Weights of a small GPT-style language model, trained from scratch on English Wikipedia: an embedding shortcut.
Each number is 128 + 24 x the weight over the matrix's rms, rounded and kept within 0 to 255. Layers, rows and columns count from 0. Numbers have three digits each.

# layer 4 attention value, 192x192, rms 0.277, rows 43-74, columns 0-31
202126100058173137100127107107112113119124134139113139085160111120117091132106105075127132109139
108062139121118129136133114137129163058143078089132103135166128139138087142151133127145161143153
165179096126123135093122149121130126129125180123110158136141107115131128120164067158113089132158
140195157069091165150078083129167085109105113127115144167141065101156119127108182141133167129096
149134142087113080124095126138100119188117134137108082138110030156173170138138174149121136093123
139123107168147133179133181106121143180135088123146142113060090143125091137082163095168149143122
147164085096112114123118143117123139136106157080106131137120096120115081131144162115131174129168
141095087069104157125115125130147115089111119092147164168115091106088112157087108105127185167082
174080151136110138177078162096124122120158146132120128078177051103136220194151112112111087062128
146164101149083108170112126119126135106153118148129133116164196119093150088109138165143102168132
154137148131111125082108127126175079115125162156125119123146143134125119103118158078082094144124
110158162123113091132089096118133134101173108097135132139160129130161200119143156130154151128043
153179098103104085149114162124131130130157110129107165121162096148122125151153083131095114119074
103088110126099126139155162136138131124162154177109135173150124107146175156158120114118094142130
192125139075092150056120101149135092070104164100119143138120140141078099080132108115164071098101
125110117101161121189150108138145124147161100077136089151160145156143106116069192123132114155061
134102126089177108121138182111135134106161115133168132100103105123121153139086090129150110091089
130114154117104117130103114115128165130120083128122124129162132086102179139104131120091119082126
124144109068095103180140145129149116172149134101118116117125104136128137118138118117117109122153
178120141155191133130105163151116078119111113098179175204163152173174094101161137116139142137113
162092118100159083088121128142155150106127093130161117100143141117113147133160189128135118122135
170128126155119141127156095136137193160110128088147107189118083144086122048153108117116122133147
101144174112130122098122146119132105125111133147111177128090104091137099157151110129113087138127
129119136124123106077100054098118121082150116143110145112111141133139117105137128137150118160122
130147108156133136163131119119140118178127117139145140100148121136101128132139139101116157115152
088095146107102132066149140117116096134130111115144110139116091141144128134122157127148111120181
161166113094115099104122166082151136134120135124154110106147150170106143100067085146175127094106
183143136140113131094103104125121143133138126158139107101123148121118111092083205102172119125130
143105121106211105168125122133110155155151107163116155144118075142128065126092137146126107120137
145165114122092157110111163133126141118127171142113129118098147110137134140119128150118118170107
147081149154158083156125093103112154153124142119121106123122151153155133121108103147131135124091
113171146141142138127101118179118161118120114119156124139132104144138160131133131101138140161140
# layer 4 attention output (transposed), 192x192, rms 0.271, rows 43-74, columns 0-31
142123151130132121118139101114099118112142130089140113113130130142089090096136139144133132121127
108132114138119140111117130131182154131103132137131137178121098127106114108117121125168108091133
136170132119146101146130127111151098129097135125100083131158152086127110145127104142082132078143
113113117132168103135130124163130099078168146160134122130138108114134101121158096108163158171138
149136081109105110101103146129103113135123169127130150117144102125140146145141108110133156101155
131112115106148113099087135130110100092138149124095125116135136128149125127140115166153114154092
103157146120107103109132114123135124134126161174161107138070111124128126132147129132135121067105
113137141136103142142117126158119129142096144134141129159092133141107115149134106140138075136131
129112136133163132108098115127148111120096086116109156127143092118160115106104143129102141160117
129105152131153144167123098116109109156152078122094129126118157108160155145133139142134124123148
116117126127119147111132106152138141120146135145121156107143060136134112105134133125080098119149
096071106114122090088151099138164093130120118160095075110128142124155119125108109128145138159131
120150173153156134132122126120087136118100134121105107122122139122099115121171128125139165104107
156139128106176134139108141125124124124104119119116157076103105093106154137109120092121123136155
141089127128140109115181147116160142156115152130111115130126129119147138131140120086105134110130
117144110119146107111133126152119151123157172143122104144140165122135118121102132122138117101145
087155150078126130145115130125156101134126131130125125111135106124130124132180127128130116163125
120103111171153143146119169145122144152115127109110184150132121101145126152135144155135142145094
141148119129112138125149130128182113134154154120137125158097134118144138111139114083119118146117
130153120111128150114116144123153118142164133100097136133132099139114142127118127145109110092146
116125130116124134124116161102166110172127156096101129123136155135109152126152137106106092130139
152091113181128104133157114117132136142139147127106126120133129156130152098118100130130161091143
114139138142125126105129126147119094080053196120146148109093103086138110076157121131132178164111
109130125105109155139136094130156098076123125163114101132158117144164145115126162117147157177118
129142124134148085080123125120167145103122127150135102129107150142133122122152136092169144099126
177108177130148106107121113151089142161138120103117110167086131140138117132114145135142147144130
141137126131128133103128136111108168080106141141120114139098143133109123113106130140161113122164
138149209110112144097114117110110102112111086135125099143148116155113143141108148101167144128114
098119120180138167146091118087112121136154152088104088117136125136091129108155113143150111115139
128147155145081124169099089191141153129097115148104136143103151190119149070150109116118165175155
131136124135150124104097130148106161154113099091141161117118122102136134141116119159136107150135
165138137130098119163107118145109167140135122123101113123116136110144097104125151114145188142165
# layer 4 attention query, 192x192, rms 0.241, rows 64-127, columns 0-31
110075167100111099141105150151128140153147112119113155109159111124104145096105143152161082129182
110106126123147170143119141123137145172108126103142151087138123151121124091099123130140125157140
149067140120146093121096161108126121141090109138120105128154103122146123111098146140141114123154
117117140110164137137113162114136140149112093133134161141160114122137111106127136118116119139095
112170109121139179126142126116141124103149131155119112125057144126104138171174135131131093120103
153130139114098121167096139140129160104150156133087101114154111142158118135150134129125098140184
144154168171147147135141119117111137159105154081135142119128140134133128119089138116151107141145
149155144118125150125189127098150090102137116117125141099087138122121110153167154115113088086072
133171112094115133113162130098122106134148085146156112155102154152131133139164106138109139098073
118126067134102147131138127128170144085116103113145126142091137133128125144169112138095131149125
087146137131092098102145134146125113139118139110111115110114130128113116156146137135103113137159
096155121108142107141090143198127121112150157092121139156150124141082139139093099153153111146128
103101148145140148147134148141102119124097184134174167108163103120103149140098120127185138103134
191132139109085154092151104147093195131091111157144077140095144121100135134165105091115137041162
163160125174122144119096130113094183132097167136103141170093126145108136089118113123172131141129
201105118096105129147142134115130154148105122174128112121158134147173092095101161096108121144133
139137073135150142122114104107141095127113154110131120152120135121074136139162097110119152082070
079147100115114128144122151172103122122160113113151093112113127135138087159115167098097128095124
117145123160105123148139154140109116121128131135160125096130108151148090113119148146129127110135
139148075131144161089137129136106163089079152132100133148089111139149109148121088139096160122148
134145148155088180112147139094105156136137098136085146130122078123119117116101155131163087099153
134136127169099113074122170133133124127116096079103124143108140136101088132123096118168145139116
119130162116157138087143107114140112136132129126131109139134112156099107141156138147121137120116
152123113123095118121127110108162117103160132121108125111181107146104179125143133143145119132139
099197120134106095139083112133121168117085126125143147116094132152135157121113133163174176121118
080179188149102119133110133093117106100135127143148173157118139108113134119126138141120150127088
126116122186138135170100126143142115107111161153102107105132124107106151106140146122135167142138
149125108141137127137141133104179129151075115126119120138161118177136182124113112140166079145106
110181161134204133113144180164127130156108122110097118117119133103137117109162096137150131134129
144124117118151147119156136089082097141109147177146111131126143122119181165082110148146101122117
148133124136186170118162127087164113103202144104142119157133154102167117114121140111119127124161
169132118139113130104081176140094156131118138107104126124110112123117135177157086154166140104085
144117158093118159159168124142126137141114131094128156100088102129119120112115170159117110121111
128142111132147168142173102104089138104103143131162117101116165147126153121129166141117124092143
118135111140076114119125138173131143115123131150129119144085150172121154153126124129137089156152
119107153128174118166161156120133140159102112124134123127114110172173156116127113176085151121127
139117102115144154086093130099164052099167089148152144132155148140133124170170172109155108117145
126155189099106114122148112118132125111155131125125082151100109136108141103115138141115128104110
142137115095155149144122116137152169167098135105138113131177121139079127146183087128106117123095
132128179106122170149148088116097121120184126184122196162180096118114118147133097133150142120136
151188110127165111121116136129117107146114114102098122111117128113107143110103141125154126137163
099106112123110130140109119114146157191157133131124120141149105130100132118125081119163107156137
089074143133141149097106137161069159080112119112147145121111101081110116098125118144119144154134
095162111088133125144115099145131094098095108111120107139126117120081128138151140131124137127146
103128099115141144095166096153123171118109102096134140101153098104108133135113129120141185109151
125093122125091144130164126089169088138112140129163149171157111076154106129099171144117110108144
122132086145158139132114135122135106141091127123125076147132108178151126125116109142158136127121
142123111133126099140089054101160119151190161111172127136191126096119140133144125096100106117141
105070135111101107112116150130120120181089119126134144126128082139130110139139117182139118110133
099098129125142138095149138140095089135179115159151152172115163112167086120113142170082145096123
163131139166083189121150122143131153131102111127131140128129090120134127092135128130053092157132
135086116126121110128136097134151168096101108150147104106094110120119135136139104139129128184127
136088134160138105105151129150113133128127102098134159089097111145109110154097108132108195123107
092097132115102166149142128159172125140101152127126116153127108103168150135134153128120128123119
140131153122155093106120151084170095092132159088153113127111101120136164137133119105103126148110
136116095135070109131133134150147153089089092077116138145174105151125111156153138183174127101154
092100084142165133116160113145108150123117112122121133163163141137103131103118163119121129141176
120123125154127161163161125128115118135126134157140141123164127105172141124149145170089142194106
121153118112157170126097140146152106141174112147111139156132132153136130125145138166136143158162
146154132127119124155121099143144139106075149113106127124093112144113088153204060109184094131126
120112109145101110109155102140153094136169102107138090126167078119139129161118127129132124107141
142129109129122103107166153127113140200093130137074134146109152129138123129134135193126138132133
114150175124060131140130109156084120165109122061146128094125124104133128106133118108125152146130
121080191125124138103102126167123127136133092087135139141142138138122127158163100134125125112120
# layer 4 attention key, 192x192, rms 0.243, rows 64-127, columns 0-31
135132151196147143087148134178120107083141118116109108147132169099116146112149110115130153110092
127161108137129114117141149119122137135152124132102136111160129097142126119112100140136103158138
127115142135139142132143167136129099123122112127136131105107134116132152097127125136126141143135
138103141135132149115134121134118124130144121123124148102146127120121129100119127128139137128139
131096128119131116130143068130145160143116146128144106152139120140142117134156172150126170095118
126136147145093114114130121151151135111148155142119160141137135129117123145118120137137115122118
145149112117085138130105158117131104146124132095142119100158125124137114132135117143119108128148
124104159077137155144136129146114132111127148097152110111128153107130151097144124124155143101116
139111114101166146100111117145108124111138139098142097135170141102122158127113117108136105118123
117117114112115136106105125107155149150128119133138133143111141155117109147105165120146147131117
127103164144118127157106125109140115152158128168145093104107134135183127094120121125138111131138
148124131150147087166111084119098150143146117143129182113110092144136108137129116082138131141109
154075144097152123185121131169095085128085106111140093111100147132125159110121163122134143097118
160113154105170178100141130163117138108148108099142107133141151136153117125137128142092148106153
148159112111123141122144112129124144062105125171118140144137146120135120172119124150127149109141
133097082141157094086117127140150178116145093137072136138124166141114114137088140115136144132123
119147093115115127180163124135114108118108159146084121124137095139116146136113158067154123102066
179111112103149127148123143124115149162128123157135102102121184089122126121127145087085156140164
089147134117129106117128134143137104149111166116124093118144152081130114101120123135086143151176
151101118148099128135161141168113152131128129086077152088065098133110120129140103124074127113113
180121187127180108125098136135117120089155091115112100106143089145092157146090134152157132148144
105118105137097135127162144129109097106122131136131158120186170135178138133112095117166097135119
141166099125155140098177155139140155146092149135112121162173114105126131163140145134103095157151
135142165165125147117122145107102102147176116146165143114104159079105133121170149152147117117125
149143119154118110155058100147097159143144151143150150133122113116063122142153096138124131121092
094151131161121148168122127105130103131099111110110070103125138183121133138125136148113143148131
139106126122144158108113154131129103147102141137089102140136131139137105128132111143147144132122
151153133148093162146102127121155127109140113133129166114120147110158144131108134076144136109083
137154080141151131096158139129088154113151127144164105129155128127143122160115125159128119125134
124122147107174128123127129105126177126106122130138086145160157138131172122135181109155180124112
126108122136163110140145136138114142163149149098107104082155148149170138124117126149127096202124
117141091104121124116125091081142119130145166128135105137102108128124129142142139089172158125139
159093116139143125131111085076144118133123089114128137123108116109122137154085139071132129112121
155094157134147125177139148121116185185100104106132093152100117141139124136144113154138121126143
154115116125163128113126115159142166144097130136107123125119097093114146148142138127121106169108
122115145089154108175145079104140141144180139136165186123154128130128109108105130138096151154103
151154155104090146165089151154155094135142102108096130141106127141112126137150090103152133076117
128116143132138156094112075134085107112136156110151097112092099116154117110147122137096152090104
113084110115145136142133083129136131128077109080144123161170128149104100091108147141069156109152
136111122128121130105172141108124072127126096105123102139179172104112158116099137161170122104145
093117160129125136142063149116141137155151135097153129084059142149153164172107163102123173088082
114116122132122124094051102137121112095154116149108134204183117074081103127094153121124131134143
095170125132147124100140126106152099083128117141122170173158168119173145114105118136120148162183
092111115101091107118103108113122131129103126143101142096134122138119138144180110161133125175140
169134117137113072085156121122120110116145112118123130114161113124138123129066119111185146119142
137160093106157113082149138126071110118116111162125144140152111164164088133111124144153112095110
105151123076144160118128130110101140117093119130113153113140109122123117139113136081120159156160
117089156116121137144104126117108129087122153160111129120133115131125113134166133071175132104122
099099102155147135122163116125095117106104093101106157147128140115121104131131108103135121132113
126134127116113165148140140113126126145116142150105140127135164117106143141146114159110141120155
130070128107095110170140114106120104148140115116138155116145150107150088116120155153083086109135
139149124091124164123133110133122101120140131142126139179104141140114169118108150148104196127133
123130135173140119104136158158146167148134114138145104113113090143173106105102148120122111145147
085129106115085152071157116129128154170125166128167126134111159113103128121134162139104128167132
146122105100144092137179087106134105158166132105153148107171091141168140105135126137125164132108
115131150129110162131112111177132117126132142149105153126125112125143118119121114154134113090150
152151106139126132083100129108126124079132112174142151135126171077117132150108120159125172122131
113106168126172149141127086130125116129113151148127127128125116156132147111097114150107118174138
112168118097108144151119150134132114119126116117113088105134142135110147136167152119133119148141
157066155129117117153158138131066117117120136127139141162149143145101140163139136181170156127109
151117150072121119150097141111129120137119116115161173104128143172168138138119123113107083108143
141115103119146168114153143104149123141110151142094122138111110147116131139091142147133145138123
095088105120192171179124094117142113124103145153078155128120125132104139139147159135092139135162
111114155154121139131147161136136135147140131136045156122104111139071139082159193090128097131108